config.yaml
n_layer: 9
d_model: 256
n_head: 8
n_kv_head: 8
head_dim: 64
d_mlp: 1024
vocab_size: 2048
activation: "gelu"
norm: "layernorm"
norm_place: "pre"
norm_eps: 1e-05
positions: "rope"
rope_base: 1020.0
rope_fraction: 0.5
qk_norm: true
attn_scale: 0.125
bias: "none"
tie_embeddings: "early"
parallel_block: false
extras: ["attention sinks", "value embeddings", "hashed n-gram embeddings", "weighted sums over earlier layers", "capped logits"]
init: "normal"
init_std_qkv: 0.0383
init_std_o: 0.0
init_std_up: 0.0383
init_std_down: 0.0
optimizer: "adamw"
lr: 0.00203
beta1: 0.9
beta2: 0.99
weight_decay: 0.14
lr_head: 0.0179
grad_clip: 0.5
warmup_steps: 583
schedule: "wsd"
decay_fraction: 0.739
decay_shape: "linear"
final_lr_fraction: 0.0
batch_tokens: [32768, 65536, 98304]
seq_len: 1024
doc_mask: true
train_tokens: 462900000
steps: 7130
dataset: "wikipedia_en"
Each number is 128 + 32 x the weight over its row's rms, rounded and kept within 0 to 255. Layers, rows and columns count from 0. Numbers have three digits each. The size before them is the row's rms in percent of the matrix's.

# layer 3 MLP down (transposed), 1024x256, rms 0.0969, rows 550-604, columns 0-127
095:117179107150081118099131107105148098156102174130097145140132119079123151110138143147117152170186140073149108090116122183129137112162145197160148205137129149143179185105150114088144100114127183132082106088107148116148137067129091137105148144066077080130043138124146072136189159106082051083130121116098127097113131112184124123159093179148127134124102109061113093152138116097166177092178
087:130123155113136112140099167072134122082116135161158146114138128132158115050088088159136145109141130104132134123140167164104185140142150117132112206073136177166165159207070126052114157093136072043077124121034111158149125102099160165107157148073093089116132144110154172147132157129101175165124102116204120130106140111115155120162149109111134153147134145142159131170141121144142130117120
096:140161089108142176155129160135082147072123154088155118126127139101158110152127111121068110164202108163165132106111225112156167113133125065122172117125088149111081174090085127145212133097082063118094106163113084101132187127135164155126056064155084113092165114103150105130108195123197111104103102125119195138104112179176136093097146169125131163182082149115134101082145096121084096097124
102:166125102177152151161193103147107147110094202180088112131120139048127135144116173180153101105117136060128121173129138131171121155182111129158170139132158135169135125149140124148111108127133152000184093116198108140117159135101120147089060123111087081110147088118101067138093161095130103114136135218125096213153142154149105141109099183123137087117171104118101110200138213139155136139144
094:122114133190101116131139087150147120070075150198107152173148126089180129147140057131057162159132138223155107155137127207172106056092112134212164153077126082092136092139113198100122117117139168097149121182142117091113080117084087121127109140083146145146122121146095151068184116142195118120109194117141094152092160078170149136106208166121104095142141122126133138161094131107154164119144
095:168122125171192126117125185149143141085134145144098101139069158082131148163155050133079129135172171173110119102111109132128155147106149147081107147122136149128150161089136140184128128127090138069173168158086081179132134140094177143071149151141131143114123115140093137173101122144103118127201187173074147110171162084141193166126141136128120126106073133169088070161042156121160130109118
102:112151114121187137134097076168109113194137126110079042103138144150138174079109162131144055142131108149122131183190058160136100112139106145113108144143091162181121160157163145102106083176077116157152133092136147165124131156077131139175110159189089117107072089091134120174124145134038122106141157112111179102129120109167044171143109123123148094077096181067123128103109095134124126079137
100:148228205156149134154103145072086134148096140132118098089139143130132168120128160130161077150097152169168127077123102083159103156225138157132125108096181142097130142162118162099125089145138103145151116090105082135121076126091104108138095099094111112132174159124096122112137138152130144175150164143111061139076060145098129111104116112047127140119182102110162157143128158123157130078145
095:121089116132163121166091110172125096132136145119131086124110161050097128097180120142074112135116160178094146129129166121088080181112138130172072133100144110142162132179114141108150143086113086177166083137111061196153118112110114135068182178108127084204120077139083058099133090080130158114144157126146187116126104099173182148153158135145108153118125129163106063164114145131137094096101
089:121133079190183149089078107148102098117174117176098116121109145107147146132191059136164170118106149145192158159130163163096066111121139146137128119137108068123110174120133168179060145129094082043171109146075087142129162145131097136153060068139105141164173108166207124114164177150111131125171127130176160070103112142163087097142100134125109154163124175114132131160101124133143104125167
083:113125109152172120149185095138153118102163170105141111083110101140192089132096255162146138097124165235103127069186149145122080123059129160132115098033135147110127117138106134110129136171114103167098134159164113100166127117142144165161094181159114106181167067134140151039077133139105072103107130118130147145090119140099128115147135173130125131132119138150136122108126099146108145161126
113:159138145176091094145153108139152134104103159133106142130181090089141087200138159119099133124086073119092145091129131113090102142176132152134142097112155113116164153109117127112141163156112149108090078094120099118127106152078094134106146101123184090170109080100113113126120113142145140089148149133101128137142255115113142171158118122169155124115135161061064134163142098156097135064111
107:158084177091149119127174161174086125096128157145147122186111087103155100184126107158151086112157089152098121165137183140124056077106159191140158159149080141112092112170107178190099135192097144091124119137069068068102121088054113084122120124156098122188200137126174117073063150094160141164142117122161144072082145153091123129094124126079125121103135160136172085142178170130087127094067
100:129133148158080118117135125157140119105178123142136145103181172127208132088156159132125099166155177066125168089099057160139144131152099121130120125135192129077149119159135195162149117177111079021098159153144085114126178130128155103099196114167166187101058077160161155142162130119136140138189166132129119066111139127144193103069102164156139115093162167097127126191124146127112127114131
094:095123147149147136080173130096147110164169172179129140137136126212174121089100142083116115130178139120109152111075125138101152147153108138132138078098161096171106132133108093119140151109133101111116169076122103157179114127099107137084114104141143066129109092134144215138146151191118103105162131160139120148160199136150131107200158129120139141114164093106172077154094094125157099140145
101:197087107074125158149094142132200079105145164078131120140066103096139128100075083130119146123179116185092113147139087140137141145133102165093140191077152169093134147094140136117130084170179130131124219074126135181168144147060127149094106124080118106051133165189158203091145145125087142080140071135104113151169128095115134100196062072128120124139087109183137097149153103105127075123086
099:106126095220148108108147057148130125134131172128170140170155097153131140081112111109154145150127133083090088104094138095107174124143100146191129099126138105119119133185124165146116125150140115000094195129155148137126170144134146161151103095132127142141079094102156051097107063111158141167130135144111144141149119126155101125148085140155159098135156147138122095088144164140068115122124
098:134074168121168106149136110147123057194147168166129143147114109178090117106136128074154164109113114093083167132056120142127137149140122153122126142097103105153098142173101116128166102136152211132116076111167076176151107106066123155154129120101122151082075086119131123145088108113185145148093107091173127183136142078114164118133154116170133143180112147155120031141203170116122108135117
098:118181185082133132163092103151131132130121202132154065110131084135084166130089126121137086177170094140123154149105154074116100140141100127130119168159063096167117102119057139153110125131118162133184176135063131162163130111092102154130161111157126157188106162132118174124093175143060069087079101130093074090041146108097112072118142124158146135072094100116147101136147137138101168084109
100:087129100124116153131117120163098209130116102124129137092098098110157092111110159139175106138162166023133133130143127127109185073156112120184045099163122121143189147107140094112116103123144095127107104171109085161094122154098137133169146149089068215133135163114138128055099068156153164158087094132110168103151116170148097179128112162138150158100159100146102156088145106122170146135157
102:158069141208167106190142112151129135113127137125108149152099136146106113192173157081083139086061138195132148153081100128128129123149110122109118144090127127089152144104168199170104119136089110118103106194107173157162150086136135141123100128173121081058121128097123121123146105126098050047129131140130094106118125131091179143095114116116125178178205104082154154103161152110126143154151
105:168114139115186130122207108132144131159114196164138144159179136117155151062142075069057109161136178131114188136095118095168205103099125110169088115121108151144170107128110119163108102111104194020126126135106170125111207122119165133114162159122138140130136099128120118083103137116115105083135110084104121129148127163080129115077129134145148106107158182168158087156101142085156160155154
103:107080056098132127118107066192143135134137116125115094133119121107145200128112126093091156110113072150129107122106124133117100116175158160164167127133178117138144090144133110171180159192149099131068133119143112145185178124133107194135164125117084112102124142092194175080106104130080108143139192106158115138099110144206120148149146150117142160141177139105142104154116144102173120176112
105:084106170105115122153170145144120136151172180181162088120154125106156136110147165116157121172142099111118139182147108112137064066147125137114121113157154113107094135126190160159166123155125138150118216091147092149107192152101089078151122134186108161103147147139153121090069144093091129136133141090156089063156163083177081118134183166100176094108157095174164150154142122136105197138076
102:126225121147155144107122149106090115102159144128157142119135164064141177098143084101229141145195158122131111157077143147113071140145100163099160161109140113151143105189117154124157116113126139169101126107172090123127142127076129136135100187111128114184121142132083103153142074124042076124171102117140157138153125089101152113204121105088207121112171121203113089160162116143147124148138
087:115135121163075171091148156122098111151141162104154139121108092039124066098102103087139183148097165173137134121123135116116143122189146129148098089150180138140153183138135101166178147077092132134146152110137100094135167158167135138141173122119119105085138096151128076110166148089072115171166136177111042195135147180179154135129181082108176085140142114139114095177204110152144149085147
092:102106139166114167131152158142086128172130200161160151147145108125118122087130122101073117108147171125113094099120103100186126122107103167157133043122153119135145103106136168135182139089120152021151108175097110094127111138144109123129118148130141108182047126081157191138167132158137133148127152154139142106148135140103137129198136141091135114118142161097146104118169141133108137132135
096:129135196071130123151181129135177137083184169140082090145096136115128119169179158120139110115170140133145142111156095168114130157131080147065083174095150078146167166148145164079095089125126178116140134144124079085104107110084169154151166140112131101117098143130184131109160124155098155099070072112185149183144099094140121205105118137130140085153122090138154143184165092153130100088139
099:133137145085118161102161130121194074125153108141162163109114170112177078099086205095066123127130164096152141059104095125162049137102096107126139169116175188161111162165132136179108119111161110124188078144186099061131175116106121132161104198137129132107153166151102152169124164090099064188096108153080166167120103091139119075135132145117152096127125140142106140169161104121112157102154
101:175145141131115108161124127093159194113128116106117143189116103158131104128156106112109125165138062084091102112092120117145160098222165169106118117158153159149147135157075123210100117168168101064195148071129102163172172168107114160129130127139139076148181166119120151114127168115113104106112124157106111131170114139097130200126148091147162128090162126063163154136117163132136140108094
089:153162117166079132119162138197133191138061095169059141106085141160126085141148104141140135072151180173149142127125089122109112101142110097098070174136147122167088120114056118189094192121087179108100152144056158093126128132111136193130186126090144139075146151126135119170189125125108185154143156123124128088100142093130089138135157181135122116159148129093147134118146124107083103109156
108:150120143155138117108078145130115086122147093131116157102144134140118185158156071141086146129117046075168156146127092172112105164128098143069157203146160139102116139155142136192133140114120115107147123101097107120184074147126149155117126167143129069099086071143120121181158092169087154094147071111080124071129161136104174118139120125167137143158112129139075122149098089156183125104141
095:102094144127133170145135113120141144083196133138160147149132139100205195134138114099163147154104160151137072073163170095131134119086067110151108083082103135155111163137135156118085114116126083000185117083089092180185148083105123134103078115091123140141097163141191146137131101154115131127187121165185143072140116122151128098167156173156152194145126103118146195201126177127129148149092
104:093183168093115145104147099114153159091108117167096105194126137154093158119172070133132083085107109166165077132155160163157126154133079097135084092119191132114148128122104208108018138138073106189125127168107145149124182164174173090127082123182161120119212156165122143090168116125103115131153175234114115126081121104145125108106149148153054101096172111155062153128158117097126148150118
100:155110099142142108110113071169080094129120117155118115124156131102117141171113091128061113165127126165198154109119120159136075167061125123148131118129103042110066133118119141076131078068153118139164081115013116161082103148087142145161164125136118163127094152084128129100111143115114111152172093084179051107178113114173123140147171199137097185136119164130151111116085116096146057123110
102:082064144164172137163060144180103084104125114089126132203128111076178081139105128096157133092062107119139125170176083163094142153143173162090090131148097178151138104101137107131139142143103121125151108166139112168176134105072113175098134132108133156150140098125110123114086189131148155111114119146122186105103151120178057129122114130172091142149123061131137094130151130154138152096104
089:132057065147144093125109147132104116128141082148062105114110130076158064120109162183151140129100177102117112100136124176118144153122107153141169149255153146078143164137092063089159111159144156139101104148160138185124127071116085140147123150158135102138144149076193147138139115121110127156111091104103163080153144096127124124117139135096132137141172185120123086168164151157117143132139
085:158128158149106124156103120154117116217124186082166156161121092117097142131079133146161162120146107113151151126129139106101093141129101167134175146063123172150123132126117113170147169143148160061158104126170176084110141153082143114148092076125079118104110088093138178094081170090193114111144069165077095127116140137115105145158178164126078121115178131080106151177146139108165170137066
096:142121175203145146171156153102178109158182095122143072118126118097164124182100110149124169134092116098144163099165055151128116112141126170198120152053169167117148179112108158114168125164082100128156142139158115110096106136120134105091174029103124131087089155151107184113083153148139114167109132143114166094128180083144137135122141115094119108120145139145148092193149099143139096098173
106:063175125114100132040168119171101074105144119085174136127133107128096108124066129193111133141109131129145098155153152110166122082109099115128177073103119102094131112126152181113114151148125019124102127106156104117132172124077173163066152148193092133142138142095095129092108077137196134144117154129123115121142091102128148119103105134156143113138086162122026114147151148137136121122148
084:109112092132086116144109129127097197051145122071122083167129165133113141113166094113133120118103223109159152171097104086124108111060138160066134141143181131141144146175129158128144135155114090000079135093162158195142174135121133124098068130109082161124085126124132102110101148153131143128107116104124132117106179105133163127128131096093145115129083142148056124181126104143107094119142
100:130087178125159126144148199084097136120125142119109147109164108146211142103173151090110137099131144146129153121161140110169111116123134091150129124112162143144104179131150173129197183082139141182135089148088137020094109149090131110130162152151159143162177099121145140136117064135121128138110120113120152093114143148123109098136163111097124168175144099133155112113167153135165170182063
095:159119151158114179145082109164118146093108125116093067097140110117141165143155066134083157135100123156137131095100139081103134080064131121159137163125134136141101184148126134163065135120153162078102119122116100101126084147141195139138069176053102077165186097141096139119129160132074174140064106169148142140102070123120104120079154067162151112149098128116153066149127110090166134168147
101:123084113154199167088154149192152115057145124176202081163132075124189134084105103130082141142073144112123160142119114086098134120165162167061084120158098152091150172140145120092120188143163104133117181118109181131105114149105115154108182163056146122120123160104124115122139109139090223192131108145046105144113145151153164167087190169173093118154118133152127145139144131117193162169087
101:112122091103103112120179099126140090101172112098123154155118120122094145095054114133116108141160116150134136095091167110130130124114156071164113141104174172103181115145094053156112171155124126141176167083122081196163154130125108132150093107144159162132184097078102108141131177198154110182123156188074120101103152140175070107155097119140142109092125136111191098152121075100188120182105
103:108165117140165142118072117140155139050075143151132084124122132148102123110137084129092121127169135145096103104131125107129187098112101114147139094127131116139107103050173117202129121179157082183131125152111152170107139214054168143132163186076130135099133116090120085182077142154120125137116070084098126129077127140151132140094178151094119123165068108092127134156144152145135091113112
100:122188164170138101131142129154161150092160147102107158094145179101090124111160098149175122171152182098173141107159168131151163094136181092156116148133104132134121132104084121111172119104081178163170106165130117111131193095090090132101127161149142130152115150139131146186140200162100165105158123142124128119051148127076103180149133136127166168090165121122074160131120109079140140165114
096:127161136172111138151124127171090135118139150136142136096154152095138124128137120074040110149143163157091162115081149167109114145096148146128117098125099130164075144092097127173091113177085151126083146143113107149125080139120118133101078111149113066139103144163208151086147196139132115184075094131118071112149186125125120136118156176127116162104090108130101066153196117125156184168138
103:121109115160086097135187139110126112135148153067124142113150102170141113133120147088150133116149125068118167128117169090093117146051169131139118119163101115097150138096087201160091093114177115100144095055151157068123131125198176140113067160110139099127121123125072107166191139182065144194100110183152151187182154126092131156142154088105132158136074148120119129166069142132141195091116
108:158118175227151109094174145126186133106144141127118123074152123155100175171115150084159154080120119182100080106104167097191125128107128144156150107095112134121092126111105135167141136092161106092161150113191069147092155087123114201141081071157137104142140138187194128120123173124111147107100148113142157162091155064174085134094080124102156130108116218161140210171132122162073121113141
103:131132168104160143076093120123069108050165164146203135140151142113135105088171144151168117134141097127169152186127125135096124088088145109186151083192097134132141124126058124187117115189097146067039108138119093061122119110158121096093143167155143108080137109087070111094075143137141137116157124190140132075142182136152130112101135103165149176149164144132102141164175101155189147139107
105:108095104155154204135133147112062093096197094097116155103135114076131103120109187148151158171137105064145120146131127137160166112150168135179115152154138106123150112131104096133128159184151146158183143129114162093102177147141095116157106108149106134136067088143119144140098127139102126183137146192052064087182129114079079083130111134115103123150146107171141118065147093121033137132048
092:153137118158195161169127159155103157173183085141128065156114084085131097125155124102132176078078104218146138067141129104108165148135107169155136180210144124096091121172115097143119101114153108106137135151119119106145143127118132156179179131069068084116151182113129156060131152115181168116092162141111129118137117107096095111093173117109117118111160116091133118084102164148152133091134
095:143152141177125107096139088152117137162112162132148183106125118085130115107111105102079166130104121149166103095068184133086159133136086178112157120068130179158114106137111145181165101115128117059068131140105173155129129142143166148150099099113094171095126120157100145140061127140221141152118139153153102119145076138090139152141160141161125094140106138129122080102080131113112109205070
098:115141161117148130115124136126126148107128106126174092142138098164148106128131236128127151119140170049141154103093092081142120141112173142125097132145132097155117146163116180104173107158108122000103074153157125121178144128089070137161080133089097142115112103084143093129096112163126154135109189098136141152073142147145066156168186125137157108134121164109162169192130102092220143107153
# layer 3 MLP up, 1024x256, rms 0.0994, rows 551-604, columns 0-127
093:153120075113090117112115092133127115120111140085087123114167134164080161145162115101159103094038136148066104108123149174144131146188109053117178082115122149131111100136158099142175139134129157121121156144156124102126157143109126092131143142154121125201123116117159157153048151083120152084080126086080156135137086107096116187103109108152144078123088104180171125189106130150098138154083
100:126108119147194161083125092065079111116147113149138191238108112101137167178139109127141129167056157130129134184137165147093082108146105137105160089138123079135090164082124103046074121113153127126132135115142161105119100071149194141099113076127157163121063179151102069150172130152083102126133156122148207145127069146130153070149097113131161122137169114187163139113125112134167159091122
118:202127115143135160170139112119119086168097138137102146123124121092127217082141168165124061112111135062150095180121153125149138205168083112104135111167124105126139150134135146159099120123157218107169119116189123088125107142188121146118186092134121064087179180124155106164080129147202127095125152130107138189147133141126151154094090163074129097082095066130100152170162090092083068151119
097:176109199130115145109109153087162080171156119120152145154150089176183080113149136104177125158093117092103146090110098159098154193173120102173097148099181116033151156103144085161170107100135137072146096118199138111065101097125150137189130103123129121111161098118130119128151121101100083164104142107110169113155109121098122156148159151139135116184115113130134136169129155169145181119101
102:159145145140141136144112069169112106151127153118141179098183116107182100138107079133148133106141085145120106172112110195155116179096130114088101182135125108183104110135139148126165156096076116107163180122118167145140101124114111112041137149147106129128145123149160115218018107138131107052076166155118134077155081082139082163173095137134141171100140154113103164157104073127172136142126
103:111070123142079159141073088081103096125063129129133108119091104120158119118082120127149090094102098151103133171161133197152145110126156158095133190127104125109092180105133117122113163162101152176188153131159104124070146148154174144079165161119144137143153127091141088144127162149151135100126160141078163094138087151097128132151161142148140132061125096137113137140133144109186089126110
103:106165108127120117164088152129129139155133064148172070151073110132116116069123136131145131108091109115123118136109100111155100132090131192140132113138158113145125161094129123021207135071110094129153164133097149116147118101181097131114187131146137167168134120152107186110149160076113046105082153150110176151219089125105086068194159103112155090090155102091068145146113129124112170122131
102:153088136095083137159107111167203095129081109168148114146143085048106122157076111134156127090164106133117104106078115149131139127099106144114138141123109136087137129122106091132184066134151142115126154163121139170117083078156126100106139144053157141148127144178094243135142121107140085052090099126117141128177104143124155148117184126148168141181101127115135057151121151114146185081142
098:136150103147113173160083146148125146151119137135145158199162127197094167124139132114093183106100087110082095098110110084149092157086145087111096122131142143187103163155080118135117086109121141124117105119097189124148128070105102108079150074170133109165168124071173156131102128144103104187155125114122193177145079067159159148182137148115110149069044157130129052128124116154113188127111
095:120152091094109109097125119142192118142108173175179150116114163186064060119117174132125165153099120147134133133127204131109089159101146093121140111143112133068128127134153101119102144139096113164174125115142133106136092055126168102140111191122143122171130075152168105134087173137048145053135129144116169125125132162143113114142094144120159157145096131186099090130153170135110083113102
102:150142128149108115084105126080130077143161118122143096139107110179064105127133125128108093177134117126167132220084121173115131128131105139076107180186135122130087154151145088080095143119113156126150143043146203133148032125130125151105153073162146111089124162150119139125193096150075056116093139138091159174121161107127106108121187102105134119114165109156115193162159108170142156111134
106:153180133148087140128069178053126134164061112162123059133075128137127078146147138120179098066095114137105120148145091152118068148108077132121124137148100139143095148139124187206148131164159172156088132156132175112042103095097112130141157113130162165091157199073157169137187135160121115098127114128153167134105120117135074063123121135122099117085158050126132102156145144122136181145077
099:052161113127084070115145161149169160141118161165133142133179152156100131099144151118109115174086110101063095177110116119060096106157169155115157098111123145144138137154142125096120143086107121093131188154207152107115126131136126086112146132088103119103094118113114194182104103073098116074173086126091121171133188090127075156120131108167157175146149038178149125079201169137112126162125
098:107166053102117190104151170132130137163126166094130108188108166110110156092050080121158123159082072119172118150094126107127142134135087118103134170156144108102135107192055157116121112109105162192100124125134127108100061072096162158178108149095150128089177123152091161122092130147122194125145112137077160123139104175119084128100107165138113095083136136155103136144175118210157132167103
099:098122133101137123081073153138111127147145123098082135133128120155113101149091155145113160145152127106126152143083112146097175151101147047136108117097109082125121051150211106133181093091067121128098128180134147116112126141155170096119146128141141082133173136116145125139146112055096116099165087164099132093081098142120184134179156111124134110127140099113132208120145127159101174093137
102:084086076145130181139094109144129117137122140119130118160080080125101084093118111147174107149107107072145110169083082155099139130139152156154148096158159074135150114148126127089133105162113036080125099143174173165092129112110123092128190090118148138141104102166084166155131076120120106169139174209126130113117104114144134167136126144186148141178131127145108137045136158192102165149072
101:131089070123135119152160079131108103155101131106191137130103143175084119189114107115105054166140121149108122111136100138096156140156124178133075152114103137124126129104122137157128128113179160168130183081118139107090121147202098132175123102078111084123140111122142140124160145161147135153061101117123240130147099101108116131136102095169184099051185088130116154122156137135175162065095
098:111138100130078144080104166144159160177148117098141142149130170112113063094119079160152147131106057140085154077152113121159086081092182160120144154147118103095106164133147121096099088128108169100102044147211124153113106115175115076124152123186149141161112076141105079097092128122156186181080141117112118132077111113115115086127083133176088160108195141167160131163109109153111124196117
101:132102088124054066130128128161174085151130070112110164115112087153143144153131149103159111137163110165095079064128131113083084186152101148109175090167125187103115117096147117138129134154128136126173180109148097139087087156083124131185165106102127100196160103140143149144164134104127098135161110101110151135160100118155029132083097144170095125124123147142165133185112126137152146139115
101:184091102139149152137147137125100106165136142170154117146145166200104083146170122160146122115097157143126080100106060101145109153156094079072103160131106128135142163109172112104169142102120133106165182115142200160089138081163152076130157161122143146199142135140138147150158085056176149079074083173115165141097080098174174197129145113101109122097140121084150154094132143112119147122094
103:122180081095165202086122152144172160168138155167131135120120210161114150108101113136112083129128103148128142130132092115099099089139134117138156147166062065130082049101135111121106138131116128108196192107094148210120154060116131155162182070121132189146104103196122132150130144114105105187180134109101135156097063154118102128111105119142143102092117074153118066128117116125083152165137
105:063105123093142149129171149156145180163126089113152099167112150109057128131176111092096121162165101144084150198085187083127150099176068117091131166118121162135117191158100107105151106095124092204175150099130173141138110134064095133112150081098158089096141141157083119149131114116120141149120109109074124144123113128176190136151149179151123122145172139157103131132122081192144144138088
100:097165107125099072087125118147133174199092110179172131134139154113158121140147105103157157129075139152102142142084139151143099188147139106133149176115122088088133146088138189138116135065131139141124165081111120093059151167161121080066118102141125141131090132168176084189108110102115149065108052060148127104081127150144066152157159152174068090141130096163160143117201077116112089166070
100:104133141097160123095128120152099148129155113140167138147156138156078144105064174138163153051084082127125091132089118185194061116089067178121086180120125059107098098105127176132160068141076137162135149088158177122121168114172081107111191163107105107151130105126147175174085108133169116065099149074109171092192095144128093135117115142107081115058121116175147129113163152134116111139033
096:181059116107096167148146137103138067137113105166150148131122125098088173098140098092124139186122106153142104128131067131137101156147131111125097209136100084124155100137097101156088138182099133180147113173114140167142056095128122100152154067158118088120141172149124168135167114189111140117073183132116099093177069123072114128179178169108159150127123131112138114110116153101096173123150
094:151090141126115160159120110135186131175087156122122178156089171111124153062115109116133107128190100076081142141160120171123121125129035120105095152156140177118070127129106094135139179120105122128109118016150089131148171099096110116101175139110117132108102122151106158132108145176107117153155049132114169126149094100133176156165163120119122138104085149166173201083060111180131144157090
099:133113108106066152107123069083154144134127130140074118185129150117144115129130179142116134137126139112150089123087174140083139118152136156135081105156117062066133107105153102127149130132166083117112176144146168097107143124148102153068201100133083158149130130206116128129123144111083105136134118122079123149127153049142148111204120155133186133050127137135077148159190114150093134120128
099:133208111127112125124101112132164077151164105181110098145107084213170106094138153124120118189067108090114116115067129114131120110175101152111131125182208094097157083134107093123149127167182099180161125145174117096086079172142112108144118160055104151113084144072103177153108207057145111159102176131106163164171138154104125140119164157092079099059094098145147101085134158175083141135116
100:160140115097133154088166076135086146144088113137117129174125166156139083072144086162121129123166069105122095104165244172139111108089090103087055133098072108140110108086127168197136104168087087146092117110152150139124126144148116071113134191104132121139219148135134098140100090115188164156175155099107095158100063168113107099126082111133143064124127173106184137074143106120121173122125
097:192088129071096183184120136126123163146159116089116102123169120176137148123135135160131102090187112102149064134079162122143198049168110084150137157147158073062122113148083138110093147087168125103091164074133125087115127174207108135118141174085172127131125143117103132124169202127172126175113164156121070133095135131123145069112145152215107156138125115079156167114158162085121108057095
102:167167114131089098131107169102112108158121136084102082158107137141076139144146146076107118164114077127099117087127147144211078143176179180116164143153160137077092128099174038161135082139112129141135120089127101159093076121130179112139157064092123170118154164125121165153102101166149125161139092108136184047138122140138134096178172113126105163113061123132128110142129142140136110117137
101:120163119145064138063088118061139115187128092115086197158176139144160145139166124147162093122122140118101082170093155114075088138069155085157121105132151062127136159127173094138130112184136135097135157142119109149152128101105133130082152145083173146114167155100155103176135102087151112134180135049137117139118139078054124099122167125096098120120156180132138116168124162126155131171093
100:125115040104128112183142136163133124166079107172132194167134193151148134121172080157125137147064125123077136157088114101112131101162167145089104131223107129141111142113107105131117194082087177120160156102106096163095088071115149091098121123085118179116125111111118093152181143117121113148155097187129163117137094136073170126155109142100111155146123188107160079162187102117121143128122
101:079164156106127174116109193092171160164102139171097143188085151193101131178131127083170136101143112091099103130110130198119097134146092096119104106098130152082115075070126066096100151116104146127113054128133149158118134134140115115153123129148140165098121139149123138144134144076166118132145102102172143182123085100120117071100121134102163111123166053171123153104116120096161172123151
103:094149094151140156135111111159129121135096070151100124114134135150125160143062138077106127193099125135097111150123146111121118160125106154096094133148164117081112136097127131111088027156068102147131122159137191147170028183165081092109110128104141135137150176174110160127117165089147086127129139149111143174102170140095105095170070134132130096066129114089079121144176113149186162120101
089:115171127082209089091165120196155165147127114159131127177085092069164115166160109107140118094147094145129123165109102112113161182120145157129126111215119098042140116105104091117142171116131128089096136140163124134081131064139166113163144155143145124131161112133187166136169130099128182135180129138160147126183114114105134107140069111163069104110100088120141107130157141128162141162096
093:114156111124126164085130126124143125163145077137121170140138136123195146070146108151100098139109100140138119100109143096160133107080153128133095113147090123131154107080167152103154150107170186156165129099146193119062084154132113134162147161116099138086128098171124143129127206117155078154117150140151190131119103207165136120103107024132159129067140117069173158095125174196164153113147
099:109103136121133127097117091091111141157111126120102107145094137135147146132111106123114076208082099143128073097105159196018108109170104171231102101131169110108113140122132115141133213142118119200163177089118156122153120139141184095097123084090074121145096161120075120173170096137138100143113113075119141148170176132073145086163203112139140104094145089142149172125156197117139098144137
102:114105053141128134142114149169163218163110139119102053144104104145121142103156136176165124168212116108046083096118103153106130190110174070153175082163138125129077071130138150126110148131106106132143117085155121112131112132167130107160138072112197146156166124126168141149146114101109117135164158148165105178086095105134160135123109129163009085123150191134163141125117110139142136103096
096:087075086149090123028059124128110143148180104130097119142151153079185106092117150178146136099113119097105134157081094093095170120141130129133100117185083084159084116137110098172116103139155105075165123154139172180085114136132111169096151175080109089138124095094138144157065139141115105144116142186144099125105114092161128202132117126144093166146086136169082172168164166162132138134131
101:102109067124089098136160142144125132164158092112112150202091162128167197152146094139179098106103031131120124167130126065142077164165097211130157117150148103101120074127177092162156169086083130174094186071158073180132138125094141150102127131051129149080168167160162140184132125177163163139140103152151160148155113132126123101159121108147088091096136099135172131172093080112127132139118
103:244138086141109155089154133086072104129073105160113117128079151127086159153170132122142116154139122122146084134082165154103176132125109083164140169153096082065155132102116113138135050120129111145120183128130119156156119084096145096106177125095145093122108141135075127129216197164112101107179155144104118203143155104092134119093156117116121161094153126233080085155170108156143173137108
102:175145092136054165076137153125166096170111143123189169184104122198135076137052117141181052071143147119069079178123155129197076131134053161160119165142078086108113079138145101102078147167102185136139135136121127101076149130138159180156127055124118113136123147118148093171132119139154161157152141117149130109115090131128105083119113132163109091147147079167074103144186123077108174141090
104:144104109085109182078110089106177135181093135151193188127165121175090091107133094169156150144162089137132132127125093165119086124098137100169121112111172108094128098076117089129135146145111126120168140098161126145133114178151111147159124134095122092174180129068153145097111120084159166145111167063080172127133111113110137090169178118133108110084129143121155174108138181090105102132087
102:129172102126126119119117119100122122147133096112164107132167168135123127101144121131131145153104152143066097145087139174091181111142106152077172092135095101131119135087114138147110137162110070129110164160176128216125052107142139081150137082117125121117162145149214134177155127151089079111158118141084133127131088157100060081092128179172115105103108079150154093133130090103111148184025
092:194180119086112088113099138085127150200091139130185090136098142122140142118125153126118153135197152140091106148039112120184133141125110157112083162137148090139099176111158168152162082143149167105124153093139120160124094106126150156116132081090152152125114131167145164099163086106055103099156175096082110128133079125131158140090140146228126105046142134102132111172112145061139144101131
100:166071118134174142022100122118111141138123187107157131200147133137083179113103125114125082078081067136157121134122187125111138121152155164082145155107113085096099076111104104129097141148143112129136109135157131101060103147099170169100154151060093097137148124133040095167160074143103081167136155117120109119152125069136080123099143124121177145095150165169122131164153160175111180147136
102:116219098122103130141182092129116112191138121125167150191116135150162145122148105148181064145121086092106100158108100158117108117087135098120100113159115097109124093083170082121116108102190161157158126077145110098148112094187138056127109161123153069132057196077119099131170116092100130138143084225123159080150074179100068174098069101138110147125187122140178102121117132213063170118128
106:150136148161120141138089156082133163167111160101114136144122182142101114116121116149147115192170100141142140097116077088154164101120095140114068135152131118091149146093144077080108111120144116171171140128174115115093103091143143116092157108134205147102162119141091136139169155140166115133141134061202114092054154129119122097148134117124074107140162161095193120142147110087177172098140
103:116113125181103099123125111109068102130137102137156051156143134165115129107126130181186092136171115119074126148068107179105129150095086079115137128190077086120126131155067159142138129093083146150092155128157154083119085094205138089126183120162122125153116078134117130130119110101100111120128140108130160099136125132169133079161168162157096158102127126138148117177116153078113161099069
103:148137187165112170107132183148116149163118167106135126143125100121112171100186159070190149110161110115164113155123096159095171145117092017130132119152181142139081116069113083112106159113140135106126208178149157074080110117109091143150132072122149162161153131169090132124125113135085144118114110095086129104153072096140128179104126122140105139120083121145096117145127074190110085127094
099:181143083106121157108168103077103176132116132173172146166184139177154111150119111133124130151087113118066104176094071156075167120121087160088137196114103137145129061135160156139137150167106146112082168105106107113121149097137155160129126129126187147135128147117141126195079097089102136099129122134092172167116115158151124211148161103152147158173159161064101209146090092142146145073140
094:177093119152162125141154156106116067175134113118101167151153116142080134136064194172148078137124119124086112180151164132147139127148171071174140100168130172150062112093122213106120094136152109144112100095149148164164092081138147122166187138160071071172153114109088140129107169126179130075113150183062155133079112103167149175115130077153137130090134106107157159103131123156143127116120
103:142113109091090077126079107103150111110108117107112139118142123205143108152139212123150135130093139074099112108104147115023145122141164134104149090172150118125109144092145128130178088140150130107165106145181145149144115113131089098125177143040141137135129120137124128149101081086137115123077177096112105134053138153103132085218162111128067102130149091172156157168105138106160189109115